Weights of a small transformer language model.
Training: a variant of Adam for these matrices, 941M tokens, 7178 steps.
Each number is 128 + 24 x the weight over its row's rms, rounded and kept within 0 to 255. Layers, rows and columns count from 0. The size above them is the row's rms in percent of the matrix's.

# layer 3 MLP up, 2048x512, rms 0.0471, rows 1103-1129, columns 128-255
size [101  93 100 105  96  90  89 106 101 104 103  90  99 101  99  96  80 105 103 109 101  98  99 101  86 104 100]
[[116 116 112 168 161 184 133 128 170 128 122 110 155 188 105 120 135 134 102 128 118 144 153 123 156 134 126 109 140 127 100 100  45 150 148 147  96  97 136 151  73 106 142 121 158 153 140 143 185  75 133  99 131 138 147 127 158 106 194 104 141 121 151 135 102 122 106 133 140 119 126 143  91 111 106  99 102 132 158 142 145 140 126 126 185 131 163 153  71 123 120 100 141 109 119 142 159 179 126 159 120 109 136 166 118 151 142 105 128 152 129 137  85 160 118 112 134 150 117 116 101 149 106 130 172 150 100 123]
 [105 127 103 150 155 135 116 182 127 155  88 112 126 122 135 143 104 113 145 133  85 124 123 143 136 126 133 138 147 170 122  64 151 132 120 133 140 126 136 141 153 106 162 118 120 142 149  89  96 105 131 119 132 142 148 144 115 134 150 116 162 163 165 124 123  97 106 134 122  88 143 201 133 110 132 129 109 147 108 156 145 101 113  97 115  88 101 118 135 110 125 103 100 128 159 146 130 116 137 148 139 115 123 130 119 137 100 160 140 140 168  79 179 163 146 140 145 157 144 114 113 110 126  75 139 138 136 129]
 [ 90 205 101 170 136 121 126 101 114 135 139  73 122 168 159 121  97 171 126 128 117 138 152 131 174 150  54 144 113 100 157 115 118 106 114 160 107 148 130 124 126 166 170 139 144 138 123 127  91 108 153 148 111 130 153 109  98 176 125 146 136 135 134 165  87 119 109 117 122 133 121 139 133 118 118 136 129 162 109 139 124  89  89 116 156 111  88 116 154 126 105 119 137 159 128 154 113 131 126 126 100 133 161 144 127 117 126 160 156 140 101 130 198 144 111 114 145 159 128 127 123 157 157 112 130 148 119 127]
 [143 131 105 148 164 119 114 116 141 131 172 137 113 118 177 147 127 118 167 111 156 143 115  96 168  89 131 134 146 192 118 149 105 107 109 155 138 127 132 166 125 124 148 165 182 116 123 105 131  94 148 140 142 109 153 146 145  98 145 134 141 101 161 149 118  90  86 106 124 144 144 142 122 134 125 106 152 151 122 125 161 125  91 117 158 130 156  95 150 107 144 166 141 123 140 102  96 154 126  79 115 132 131 100 148 105 117 126 143  88 139 126 167 104 117 138 138 149 129 110 108  94 157 139 129 167 142  98]
 [ 82  93 120 144 129 142 140 180 135 144  86 122 143 144 138 140 119 139 157 109 128 116 134 113 142  81 139 118 119 162  91 133  90 117 154 113 154 120  86 152 113 132 124 132 163  99 158 187 133 134 123 135 122  99 100 151 117 117 162 110 120 174 151 140 179  88 137 107 138 121  93 172 140 112 120 129 101 142  92 139 128  93 118 123 118 146 140  99 122 127 136 146 110 164 134 119 122 127 147 146 171 102 166 137 106 138 161 135 151 146 113 156 110 101 136 142 135 158 129 151 164 144 104 140 140 111 118 129]
 [ 64 126 113 144 168 142 111  90 152 161 139 144 131 114 134 122 115 172 131 153 145 138 103 138 129 117 157 157 151 155  85  91 154 153 139 150 131 171 126 125 135 136 162 152 112 134 145 161 136 140 132 158  82 106  97 107 142 155 126 153 113  86 131 114 143 159 123 125 139 117 119 159  81 115 137 144 112 130 104 140 137 102 139 148  96 136 117 131 135 121 124 119 108 131 106 115 150 107 140 145 101 173 113 144 163 117 136 111 115 162 149  89 153  96 122 148 138 140 146 122 139 153 148 132 147 133 139 142]
 [129 101  84 107 107 111 114 109 148 132 142 139 113 139 158 193 115 145 172 153  97 165 177 131 144 102 117 101 148 140 119 121 105 115 107 154 164  86  98  96 132  88  99 119 132 135 172 132 153 138 116 123 130 102 148 119 101 156 133 139 145 150 166 107 150 168 102 132 174 110 147 154 101 152 144 141 142 136 115 150 122 119 144 106 126 134 102 131 100 143 128 103  89 121  82 134 157 136 135 127 134 168  70 131 121 108 157 111 147 107  77 153 173 110 107 147 134 110 112 102 133 108 124 122 125 126 121 160]
 [128 123 128 134 142 164 144 124 128 143  82 111 126 132 173 156 121 121  94  93 154 131 129 117 203 130 166 152 158 145 138 114 145 161 142 143 134 137 129 107 109 149 115 106 121 128 159 128 105 115 167 147 109  88 111 101 118  97 124 101 155 104 148 114 127 105 128 157 151 115  80 108  77 146 167 141 159 168 128 166 128 128 152 108  92 122 132 142 107 109 112 133 144 116 125 108 127 131 148 119 158 119 114 132  91 103 146 114 148 160 121  72 121 151 109 149 131 134 133 118 166 111 177 143 190 186 129 173]
 [139 110 136 159 173 187  96 186 141 135 127  99 156 146 109 149 112 182 111 117 143 117  88 110  76 152 144 159 168 153 146 128 139 152 159 143 132 142 125 125 139 123 139 168  85 141 146  92 107 107 145 119 156 142 128 136 152 126 153 141 110  79 172 151 200 103 131 104 114 120 129 131 106 102 115 159 150 138  97 157 170 114 113 174 167 138 136 146 193  96  83 124 116 143  98 160 111  98 145 166 137 132 139 129 163  88 159 136  98 143 155 112 102 131 143 106  97 121 114 126 132 165 143 106  84 120 117 120]
 [ 99 145 118 120 156 139 105 138 127 100 116 147  97 173 137 114 146 198 135 179 141 130 132 115 136  98 104 156 109 141 149 107 135 146 113 107 160 145 105 155 164 148 132 130  99 115  91 164 141  98 101 155  90  97 100 124 139 131 102 118 143 150 111 157 154  74 120 159 134 116 136 144 129 114 155 148 195 121 174 140 120  98 126 131 158 148 158 128 154 140 131 156 109 111 147  91 117 147 134 138 134 123 113 135 131 146 101 119 141 143 117 121  88 134 134 121 128 117 101 105 107 119 160 147 181 174 132 128]
 [156  93 134 117 135 145  49 134 175 157 135 112 136 136 139 176 108 138 133 159 128 129 123 108 176 136 109 157 150 114 133 123 170 150 167 135 136 105 166 125 152 180 126 148 136  95 110 132 102 112  81 134 109 116 121 136 153 107  78  95 188 150  93 161 124 115  99 145 133 178 110 174 161 133 173 149 146 129 147 184 124  91 133 138  83 164 167 158 163 146 159  64  75 133 127 139 135 187 121 140 126  81 144 124 141 109 154 114 120 165 132 106 120 132 176 120 134 142  91  80 141 108 128 110 136 183  97 137]
 [134 122 141 140 122 125  73 156 105 169 140 120 140 118 114 134 139 187 144 126 103 106 175 140 164 109 104 158 107 120 139 135 131 151 117 134 131 113 134 169 117  86 152 151 133 143 131 103  99  96 141 133 115  83  98 119 153 140 130 170 153 115 138 138 115 100 125 106 167 145 140 163 115 163  92 159 117 144 132 124 129 113 105 133 140 172 101 158 133 145 140 127 137 118 168 146 130 153 133 133 148 115 123 164 163 131 141 118 114 118 146 171 136 145  99 121 169 143 174 131 159 152 190 152 116  78 156 103]
 [107 174  77 122 137  95 148 165 124 160 147  88 144 174 141 109 116 141 137 110  92 156 109 138 105 105 173 134 112  91  93 129 103  86 115 115  85 100  82 117 124 103 157  92 103 137 146 130 128 148 135 142 149 133 106 115 136 151 120  88 134 154  89 122  79 117 169 144 110 167 120 147 124  94  98 151 131 153 138  82 131 136 138 130 127 120 128 111 119 153 101 150 114 106 121  98 161 112 113 184 143 151 109 125 117 167 153 122 108 117 102 120 185 137 158 114  84  65 131 127 121 131 103  95 156 141 134 156]
 [ 78 154 138 131 132 142 121 159 168 104 135 112 142 108 108 164  96 127 121 114 130 135 112 145 121 110 165 128 134 149 142 131  79 109 114 165  95 107 139 177  82  77 180 124 105 132 165 135 100 111 145 132 130 123  95 112 154 171 140 155 170 138 146 106 129 147 142 154 141 134  79 151  99 123 134 115 122 148 105 123 164 139 120 137 121 124 130 161 118  83  93 133  62 120  63 118 120 143 188  92 144 115 135 132  43 163 113 167 160 105 143 102 110 170 125  90 108 122 128 139 131 135 104 148 122 125 128 103]
 [116 144 111 155 126 142 114 156 142 130 115 159 114 111 101  99 149 113 116 107 142 113 118 125 113  82  92 138 141 133 143 128  91 177 106 137 101 122  77 161 153 111 124 141 147 116 124 117 107 117 134 109 127 133 151 118 152 110  98 165 141 101 109 128 101 166 155 130 188 110 119 123 128 125 156 105 127 130 131  98  76 107 128 125 123 115 126 129 140 126 137 146 141 120 168 122 181 171 143 169 132 176 104 142 132 172 173 154 155 118 109 122 122 101 121 155 144 145 114 131 118 133 108  98 125 162 138 126]
 [160 180  96 119 123 145 121 149 152 132 145 122 136 115 154 141 108 110 145 147 146 112 130 134 122 122 126 128 152 138 141 133 163 123 148 133 182 136 108 122 121 133 136 144 127 134 126 141 183 140 173 119 129  80 143 114 123 166 102 119 126 166 144  80 117  86 132 130 142  93 159 111 132 116 107 147 134 123 112 114 118 126  77 118 127 134 124 110  74 163 136 133 115 121  69 136 184 143 107 113 136  98 108  91  94  95 140 101 124 119 168 104  99 142 131  85 183 138 126 155  77  98 169 143 148 134 136 138]
 [129 144 128 134 137  89 100 124 127 127 139 129 144 140 154 107 112 133 150 156 136 160 132 104 114 134 129 183 117 172 111  70 103 121 101 136 118 116 111 109  82 107 142 153 139 119 153  81 145 110 130 150 102  59 143 104 159 157 133 105 144 120 139 145 137 145 133 154 168 127 123 157 114 141 106 156 105 170  83 124 131 109 118 157 117 135 153  93 131 142 109 139 131 156 158 134 139 146 150 128 101 148 117 124 120 123 157 165 111  91 105  93 132 113 132 128 154 120 127 113 133 106  91 154 132 179 119  97]
 [135 142 126 122 129 159 112 124 106 140 164 126 136 111 157 150  88 136 139 114 142 113 142 125 157 105 108 176  87 143 100 126 113 181  80 143 157 150 110 137 100 142 133  83 184 138 164 137 134 129 131 126  82 118 104 122 123 158 153 106 156 145 119 145 151 150 120 135 140 137  99 144 144 120  77 111 147 138 150 149 122 116 112 143 158 141 129 165  98 154 111 114 123 113 127 160  98 147 108 114 137 122 128 128 114 168 161 103 177 124  78  99  82 136 119 131 125 184 125 154 199 123  78 104 187 142 178 154]
 [151 135  71 140 133 154 160 105 109 115 133 130 153 123 134 162 144 137 143 133  77 115 152 109 172  98 117 121 113 181  95 110 108 113  99  90 109  82 112 155  87 121 159 139  80 103 128 135 148 122 133 115 136  93 124 145 163 170 146 105 105 137 142 130 139 106 132 115 128 137 112 103 104 161 148  90 149 138 158  99 129 116 136 162 137 199 103 124 137 158 141 100 119 112 134  91 116 175 186 119 124  99 164 100 115 141 146 101 147 128 143 116 126 147 170 117 133 128 109 141 119 121 119 137 162 176 160 123]
 [118 128  86 131 200 150 150 116 109 138 162 100 126 144 147 156 148 175 119 125 173 107 109 152  96 127 104 161 136 105  77 136  85 159 106 158 106 138  95 121 127 111 172 147 149 152 127 152 109 129 138 101 102  81 112 123 123 129 134 170 115 124 102 143 161 123 126 125 125 102 133 159 110  72 123 163 164 139  97 124 117  84 112 117 113  78 142 134 105 127 108 134 100  73 117 100 156 151 150 130 113 118 125 115 108 186 103 130 157 121 107 120 147 134 140 135 110 139 151 101 125 119 106 130 110 147 104 120]
 [142 139 123 106 119 142 104 134 132 141 125 125 120 149 181 135 118 141 151 134 112 130  85 119 154  98 108 164 182 116 122 133 119 147 130 153 111 151 145 139 131 110 161 114 165 122 111 117 141 135 148 150 155 135  86 164 144 119 133 128 169 122  91 120 153  89 123 139 120 147 129 136 159 122 108 165 126 168 154  75 148 118  92 115  97 157 124 135 136 146 118 119 129  73 122 117  94 138  99 173 103 139 124 134 148 136 132 139 126 124 113 105 123  90 113  94  67 148  89 108 141  88 119 130 100 120  85 110]
 [ 90 118  88 134 143 102 118 134 150 126 152 120 173 151 194 105 121 158 167 125 141 134 128 139 165 113  79 153 154 134 106 111 132 138  68 121  98 127 157 115  84 136 140 142 154 107 129 111 156 129  95 165 172 144  80 157 164 125  88 129 162 138 105  75 154 102 110 143 173 157  78 151  99 113 135  96 120 155 162 118 101 109 118 144 131 135 148  67 112 119 122 122  78  81 117 120 120 128 145 157 151 138 118 119  96 172 121  98 112 159 129 111 174 175 153 137 130  96 100 134 143 103 122 174 155 117 155 146]
 [ 90 109 110 122 115 150  91 172 194 141 105 103 113 163 156 105 124 118 116 143 139 102 159 133 107 132 120 136 156 152 128  93 115 136  95 166 120 133  67 160 143 151 115 156 166 122 111 156 117  79 106 114  85 140 137 131 135 113 138 140 133 149  87 160 166 109 107  97 101 120 123 118 144 198 136 136 142 154 107 122 134 123 120 116 156 127 133 165 119 130 162 213  96 136 126 115 106 145 137 115 126 157 118  87 163 168 116 113 152  93 161 138 159 122 130  97 157 123 139 128 137 106 128 161 127 159 160 142]
 [123 126  76 145 131 121 131 139 148 131 141 113 164 147 157 142 118 140 104 126 133 140 118 114 129 116 135 138  86 150  85 110  92 162 133 148 133 158 123 141  95 119 121 131 136 164 110  87 121 114 118 109 122 128  92 145 156 124 125 137 123 120 126 146 122 133 155 124 117 127 150 162 135 140 101 148 110 130 148 203 142 138 101 108  98 138 122 121 114  82 106 138 137 123 116 150 183 107 101 128 146 117 110 113 119 148 104 121 174 133  92 141 131 130 137 107 110  79  85 126 165 142 125 144 111 128 123 118]
 [109 135  80 106 125 138  88 158 151 173 108 166 135 115 136 100 115 150 157 159 114 130 118 142 119 107 123 138 133 140 110 135 113 118 142 112 104 109 125 129  72 118 142 109 109 113 119 123 152 129 108 125  93  70 142 114 144 143 163 150 131 161 104 110 160 140  90 174 144 151 136 176  82 135 121 170 122  99 139 132  90  90 121 129 117 131 130  95 112 146 161 126 114 156  71 120 109 113 153  91 131 101 137 111 119 144 136 156 122 119  87  91 158 125 157 137 144 121  85 120 117 121 146 108 143 138 134 128]
 [149 160 116 154 149 147 130 156 161 154 160 139 104 145 144 150 122 112 140  96 123 132 163  97 145 129 125 116 119 160 138 116 115  80 119  98 141 127 127  87 124 128 155 156 110 132 135 168 132 109  93 141 115 119 120 126 153 162 142 133 191  98 143 131 145 128 115 123 145 150 107 140 146 153 105 133 108 166 108 138 121 113  79 125 168 131 129  96 141  84 128 140 149 124 121 148 113 133 128 147 151 145  96 114  90 120 175 125  91 123 123 118  97 161 154  97 137 146 163 102 113 149 148 148 111 157 136 157]
 [ 96 155 124 172  94 134 124 160 149 104 145 126 131 112 127 118 159 128 165 167 145 124 162  85 120  84 150 137 122 183 101 138  77 150  99  78 163 142 121 114 126  73 128 176 116  95 108 143 139 120 112 103 109 134 179 121 122 128 160 180 110  92 167 120 124 135 104 153 163 109 136 182 168 139 156 126 157 103 123 115 117  85  62 102 145 127 129 125 162 103 168 123 151 119 179 142 159 162  89 140 180 118  98  94  99 121 161 137 192 176  99 103 152 121 119  94 176  88 103 110 152 112 108 150 131 105 131  68]]
# layer 3 MLP down (transposed), 2048x512, rms 0.0266, rows 1103-1129, columns 128-255
size [ 91  96 102 102 103  91 104  92 106 111 109  77 101 107 101  90  90  98 102 100  90  94  96 106  89 101  92]
[[ 92 122 143 124 106 121 118 139  94 162 107 133 111 117 164 175 112  98 106  93 115 109 116  93  99 144 149 102 148 106 148  84 111  68 106 131 140 135 175 126 133 121  80 105 125  92 133  93 132 134 119 104 175 113 122 121 145 147 106 102 131  58 144 115 147 103 143 123 137 127 114 134 116 112 131 144 115 173  96 150 117 169 134 137 110 112 132 147 130  76 123 114 112 130  95 155 130 132 143 152 152 151 112 130 195 112  81 122 170 164  97  98 183 110 137 118 122 145 112 167 126 164 104  81 111  77 135  98]
 [145 153 109 119 116 120 146 146 176 163  96 111 145  99 148 164 157  99 102  94 114 128 112  79 110 113 187 109 181 142 136 137 150 148 118 153 147 152 141 145 139 137  84 143 101 147 122 109 153 131 149 128 119 143 167 141 108 138 153 116 112 148 144 123 157 135 125 109 100 121  76 133  97 140 145  98  94 121 134  94 124  99 105 114 123 110 144 184 136 123 129 167 117 124 128 137  82  98 118 123 149 114 153 131 121  91 105 157  79 146 136  75 102 138 109 131 144 169 151  88 143 149 152 131 136 156 137 151]
 [101 105 169  89 121 107 120 112 115 151 166 180 148  94 150 170 177  98 134 114 109 119 145  78 133 122 144 173 155 141 116 170 176  94 180 109  66 147 136 140 115  96 103 135 106 115 138 120 190 118 132 139 133 126 106 131 130 110 153 110 131 106 108 112 151 138 112 136 131 129 156 137 132 171 168 152 121 106 141  97 138 129 135 127 133 101 143 123  80  85 106 139 110  88 127  95 171 139 143  79 127 140 123 118 154 136 138 107  92 118 127 168 106 176 117 156 145  90 131  92 134 133  93 144 192 132 174 178]
 [136 144 134 155 148 107 139 137 107 105 112 129 150  83 112 114 128 117 126 109  90 128 130 142 146 154 117 146 110 153 173 121 125 147 139 127 124 104 136 119  96 126 111 139  79 124  92  99 128  92 126 142 138  73 181 105 122 155 134 114 150  98 125 130 142  97 102  77 115 134  90 113 149 119 165 184 168 154 118 166 112 142 111 181 123  74  95 135 112 115 142  86 106 154 123  91  93 126 100 150 156 124 155 164 142 186 105 144 157 105 110 106  96 159 129  90  99 133  97 112 134 135 110 103 119 143 139 141]
 [175 185 114 106 140 124 131  97  97 126  81 103  98 145 136  79 129 128 117 159 127 173 104 166 143 161 139 117 153  83 114  35 131 121 119 120 102 109 131  71 143 139 139 103 137 161 109  96 138 128 127  82 136 103 151  92 148 138 124 147 140 110  84 102  71 109 120 154 147 106 129 125 149 157 111 149 112 116 161 123 142 114  87 122 157 145 125 107 133 159 114 142 139 132 116 137 126 136  83  94 127 120 116 114 111 136 146 115 140 142 139  78 170 123 137  77  93  90  96 120 133 131 106 107 120 136 141 125]
 [123 112  82 184 142 150 126 110 113 135 139 135  81 114  91 142 140 124 158 119 126 134 140 170  89 110 124 110 134  91 147  90 153 120 107 155 106 134 165 135 146 124 114 110  89 101 129 127 102 111 144 130 125 133  86 120 136 143 129 126 135 127  97 101  83 129 104 137 154  50 123 123 129  96 116  89 117 100 148 159 141 140 161 143 135 136  94 164 135 157 124 134 130 150 110 120 129 121 144 159 145 137 135 113 126 119 129 132 141  82 156 166 158  84  82 121 173 158 148 120  95 133 135 141  89 143 148 152]
 [120 145 127 110 162 127 124 147 154 153 114 121  93 137 109  93 162  88  74 131 120  91  63 165 118 127 150 136 129 119 136 103 147 152 164 125  83 174 180 109 160 111 139 153 126 102 133 141  98  64 128 177 141 162 109  97 114 120  98  96 139 108 132 124 107 142 172 124  87 130 131 162 123 121 103  94 122 130 143 100 134 144 117 132 101 145 130 138 129 101 148 127 125 163 188 129 103 116 136  94 125 135 175 122 151 121 190 155 124 126 152 214  92 128 158 131 121 125 164  88 119 173 131  91 130 149 123 129]
 [111 106 115 134 196 103 182 115 116 141 155  94 111  89 111 184 147  92 130 104 138 154 131 132  86 148 142  81 115 143 133 131 134 135 125 130 180 184 177 128 110 160  94 154 118 150 119 176 119 122 147 134 134  85 122  83 110 123 160 130  96 148 159 140 126 139 137 159 135  73 114 121 129 182 147 119 110  83  85 158 138 129 156 129 117 123 119 145 128 131 168 129 165 120 156 118 143 123 147 150 152 131 120 144 103  96 186 156  97 137 126  80 148 119 133 116 147 120 152 140  84 128 147  99 141 114 133  89]
 [152  58 162 132 173 122 135 145  95 101 137 144  89 111 113 102 154 139 128 126 160  94 160 100  93 165 101  81 114 136  67 135 141 136 123 168 149 125 156 166 148 139 112 120 145 146 138 118 119 146 119 134  82  96 136 135 148 144 142 107 124 132 135  87 116 145 134 129 135  75  95 125 131 118 134 137 121 126 115 181 153 101 120 135 161 169 126 130 119 156 130 147 146 150 141 131 111 162  96 144 114 111  83  91 129 120 115 123 138 152 114  66 102 107 148 111 155 108 158 104  90 127 114 127 130 117 142 132]
 [144 165 144 152 113 137 144 119 134  93 100 137 130 110 148  75 117 110 130 115 132 101 151 103 151 136 169 131 119 131 147 124 117 143 139  85 106  66 134 139 126 123 122  92 139 128 146 154  91 134 133 110 132 154 119  98 139 157 149 131 102 112 114  98 121 152 147 112 141  93 136  88 117 136 133 145 114 142 174 118 141 140 147 110 119 116 128  91 159  96 139 100 153 124 150 180 144 111 133 177  94 121  85 147 139 128 126  99 102 136 130 160 157 122 148 147 125 118 117 160 127 166 119 113 123 110  93 137]
 [123 145 109 138 137 116 151 127 103 127 136 171 121 153 157 102 147 110 121 128 131 154 132  84 101 107 102 151  94 130 149 119 108 133 105 144 119 143  77 137  99 139 159 123 128 139 146 125 140 136 161 108 127 134 121 153 120 134 185 102 136 124 110 115 125 179 102 175 135 131 127  89 126 138  88 121 116 122 108 115 133 148 147  77  95 121 100 118 119 134 128 146 219 151 142 142 114  95 147  93 148 106 155 144 131 119  76 146 118 108  67 122 102 122  86 139 106 119  71 168 130 135 166  96 153  85 121 106]
 [120 107 163 116 134 131 151 114 167 122 100 104 130 109 114 136 120  97 115 136  86 142 144 124 146  84 163 157 158 117 125 105 129 138 122 103 110 132 110 120 135 129 124 118 122 147 135 143 137 138 134 106 152 116  85 161 105 161 161  97 121  92 150 112 141 134 148 148 139 145 134 112 131 150 177 135 113  92 160 153 115  98 119 106 152 148 152 117 141  81 118 116 115 119 120 127 159 137 131 104 145 159 161 125 109  98 185 153  99 126 129  64 111 117 110 118 127 119 121  84 101 117  80 121 111 131  99  92]
 [151 107 115 125 120 141 152 120 112 119 110 123 183 152  95  72 114 135 125 153 100 184 122 125 111 130 159 113 133 106  72 129 123 127 117 137 105 117 105 114 154 132 129 124 127 151 130 122 116 162 144 106 105 161 116 112  99 146 106 113 131 153 152 153  21  99 157 146 177 179 122 102  98  65 138 146 133 124 120 112 129 136 120 131 126 146 119 114 141 148 148 150  85 144 143 139 143 124 137 140 114 133 107  97  81  95 148 108 134 102 100  95 156 156 116 116 115  84 165 133 135 146 162 155 119 134 101 136]
 [157 133 116  84  88 125 141 141 120 103 126 134 126 147 109 149 103 128 133 110 110 125 146  90 143 151 148 141 153 128 137 123 167 126 160 186 107 105 133 155 156 148 136  85 159 132 171 122 129  98 168 132 105 136 125 156 145 118 118 115 144 118 143 113 151 133 183  96 108 113 102 121 100  96 151 110 140 153 119 137 111 140  90 131 153 163 174 128 161 154 129 102 115 155 155 134 127 123  98  79 142 151 130 106 131 106 132 172 158 108 132 158 151 129 175 153  85 134 121 137 121 148 154 137 133 169  98 120]
 [113 140 173 132 157 123 133 146 114 152 142 143 134 136 150 163 133 173 110 130 129 112 126 127 194 139 105 173 117 130  91 127 163 100 115 142 144 139 101 100 143 134 116 111 130 139 150 121 117 160 132 200 122 112 123 122 138 138 146 121 117 180 139 127 135 127 133  97 116 112 123 154 123 126 101 126 165 123 120 136 129 100 108 129 132 180 115 168 121 123 138  93 149 127 146 147 100  92 129 102 101 105 181 119 136 151  83 107 143 152 143 165 146 152 124 109 110  58 125  99 157 108 157 126 102 118 132 124]
 [151  57 164 121  94 111 126 149 131 116 102 110 103 120 135  81 139 145 110 147  96 122 133 153 156 121 171 154 144 115 126 135 144 101 136 113 104 164 148  80 152 125 104 128 130 140 132 120 140 126  89 128 152 153 104  96  98 154 134 160 136 149 160 174 129 122 141 103 106 123 112 152 106 120 126 150 167 137  97 119 139 146 154 142 140 115 116 153  74 122  93 118 123  90 141 115 108 130 119 139 104 149 117 136 138 147 127 156 131 146 103 143 138 121 145 166 144 107 127 113 168 130  95 132 151 164 173 153]
 [150 156 109 131 162 144 113 174 127 141 139 121 125 132 136 141 114 134 147 141 134 214 119 108 133 124 120 146 152 131 109  76 101 122 116 137 120  81  99 134  93 145 118 124 121 118 141 123 158  84 113 113 110  59 118 146 159 157 150 134 132 128 134 115 165 124 121 164 166 149 104 175 145 114 127 164 127 155 121 127 131 113 132 157 114 164 112 109 124 111 110 121 127 133 140 130 124 146 121 126 152 128  97 130 108 174 158 139 135 110  98  51 136 146 138  98 147 126 146 102 143 113 123 133 155 166 145 115]
 [146  85 117  95 121 159 110 144 123 151 104 143 146 118 159 151 145 131 117 124 125  83  98 131 141 183  93 133 168 107 154 119 181  83 129 168 132 147 159  90 127 147 115 110 118 115 117 139 150 120 118 135  88 152 112  99 150 111 103 125 139 122 169  98  88 174 105 123 108 148 164  95 183 117 120 129 141 106 110 193 112 138 133 111 143 143 118 126  80  90 108 117 135  75 142 154 139 130 139 137 133  93 140 104 121 140 141 163 126 129  98  65 148 155  91 156 137 127 125  75 127 147 140 119 110 142 146 153]
 [103 164 114 185 114 134 167 104 171 123 103 153 149  93  98 158 105 108 156 127 122 186 103 111 120 143 114 145 119 120 143 127 168 141  85 132 152 114 109 128 128 141 100 157 109 132  98 119 151 143 183 105 115 121 164 114 123 142 112 113 109 116 121 136 115 134 116 163 162 142 147 127 136 114 127 151 137 120  97 142 169 124 127 173 138 109 104 133 154 134 102 115 144 140 133 110  75 119 178 138 132 128 136 137 122 119 163 103 183 132 122  78 102 134 132 155 131 135 108 112 102  98 165 112 118 129 126  86]
 [128 104 123  94 116 130 127 128 137 133 121 102 133 118 143 119 119 183 176 139 111 164 147 141 140 164 131 127 112 123 107 186 101 160 130 131 127  83 135 135 124 108 124 128 144 150 157  85  87 129 121 115 144 144 115 138 164 149 153  92 126 119 175 146 136 112 126 142 134 104 156 124 153 163 142 134 120 108  75 121 125 111  90 168 156 107 133 151 135 112  93 112 165 111 155 139 131 148 130 107 151 106 111 122  90 122 120 160 162 123 121 101 129 135 114 120 116 164 102 128 125 125 167 126 154 137 124 121]
 [152 122 110  72 133 104  92 155 123 151 154 142 138 124 154 136 122 150 125 143 108 152 119 125 112 119 151 154 123 140 140 156 162  91 102 119 110 141 149 181 115 149 166 173 111 139 122 118 149 145 123 124 154 113 118 133 113 131 125  56 152 131 127 129 109 153 138 127 108 133 124 146 156 127 114 162 123 157 156 121 121 111 125 134 121 126 133 115 129 180 119 112 123 124 151 111 111 145  66 151 118 131 140 159 152  99 129 116 114 106 152  58 137  96  83 157 106 141  96 138 177  97 142 110 137 113 137 137]
 [122 120 127 135 134  90 111 147 135 131 105  93 161 137 149 151 125 154 140 142 130 199 158 137 133 175 135 107 124 143 109  80 120 116 112 137 104  89 145 151 110 121 141 159 173 118 129 131 110 130  96 131 159 119 108 134 158  97 120 147 145 103 134 117 150 100 138 110 171 117 145 157 138 124 114 106 155 134 142 162 167 122 129 144 129 118 154  44 133 106  97 134  77 131  94 139 175 108 129 113 156 144  91 128 117 123  99 108 145 127  99  43 144 185 102 127  97 134 129  93 136 119  86 149 152 156 110 110]
 [ 77 102 140 120  91 190 124 112 129 164 113 125 112  87 142 123 124 118 119 149 100 168 125  96  91 144 112 150 123 173 156  95 169 121 118 148  70  89 135  85 117 100 113 122  66 120  91 109 103  93 108 168 148 138 114 128 184 147 116  73 135 135  95 102 117 123 114 136 160 145 157  82 158 133 140 154  89 134 144 129 171 100 109 122  92 138 174 136 121 141 160 158 134 170 132 140 161 147 105 140 133 106 114 118  99 154 107 117 123  98 210 165 142 118 112 130 141 136 137 129 160  89 129  97 147  94 152 102]
 [108 136 100 128 149 123 129 126 107 173  94 143 115 125 151 139 148  89 170 126 118 188 128 153 151 136 146 160 153 125 119  81 141 143 134 138 126 120 113 149 172 166 118 104 113 153 140 130 144 129 135  85 131 142 134 146 173 127 153 150 122 118 196 136 123 119 145 135 145 126 115  93 106 113 122 210 173  92 132 114 113  74 126 136 119 146 181 153 111 145  99 146 124 153 130 116 134 122  91 140 138 138 119 128 148  93 138 145 128 167 129 104 140 116 126 108  97 129 115 144 121 107 150 124 118 122 118 118]
 [138 162 102 124 170 129 118 166 134 127 150  86 133 109 125 137 150 150 144 138 155 223 107 118 158 128 159 122 147 138 124 113 106 139 130 128 118  85  89 145  98 124 123 113 160 155 123 118 124 128 100 122 107  56 143 118 149 154 163 144 138 116 119 132 147 147 117 162 130 176 103 175 121 111 132 162 111 114 145 138 126 118 133 137 101 131 134 104 165 123 132 102 102 129 126 131 139 126 129 109 148 131 116 116  93 154 153 137 130 110  80  28 105 113 121 125 125 106 107 124 125 101 137 116 122 157 109 107]
 [106 127 149 131 101 144  86 119 137 146 134 116  98 158 164 137 137 180 116 113 135 133  83 160 142  44 184 116 155 106 100  99 110 182 119 142 151 100 100 150 132 132 157 103 124 135 182 118 141 111 128 178 116 114 113 139  99 108 115 126 107 147 137 115 120 123 141 160 123 132 136 115 165 140 152 178  94  85 155 133 156  97 119 121 123 127 171 106 130 137 126 128 113 156 149 118 140 114 106 113 160 128  76 122 157 110 136 177 126 130 132 117 110 142 157 104 139 129 146 128 155 132 102 110 132 110 112 113]
 [ 84 131 106 121 182  99 101 113 127 167 125 127  97 121 113 125 148 134 106 109 118  92 123 145 137 148 155  93 135 137 103 184 109 110 101 104 133  94 125 141  91 112 117 104 158 125 146 118 127 135 137 159 138  97 100 140 163  83 139 128  87 163 136 193 147 156 124 129 131 136 143 103  87 128 156 113 103  88 114 108  97 105 116 140 182 142 176 122 114 138 138 134 113 152 146 135 138 150 137 123 150 147 139 107 142 121 124 126 141 130 133  88 133  86 107 139 132 147 134 165 122  93 152 128 166  98 148  97]]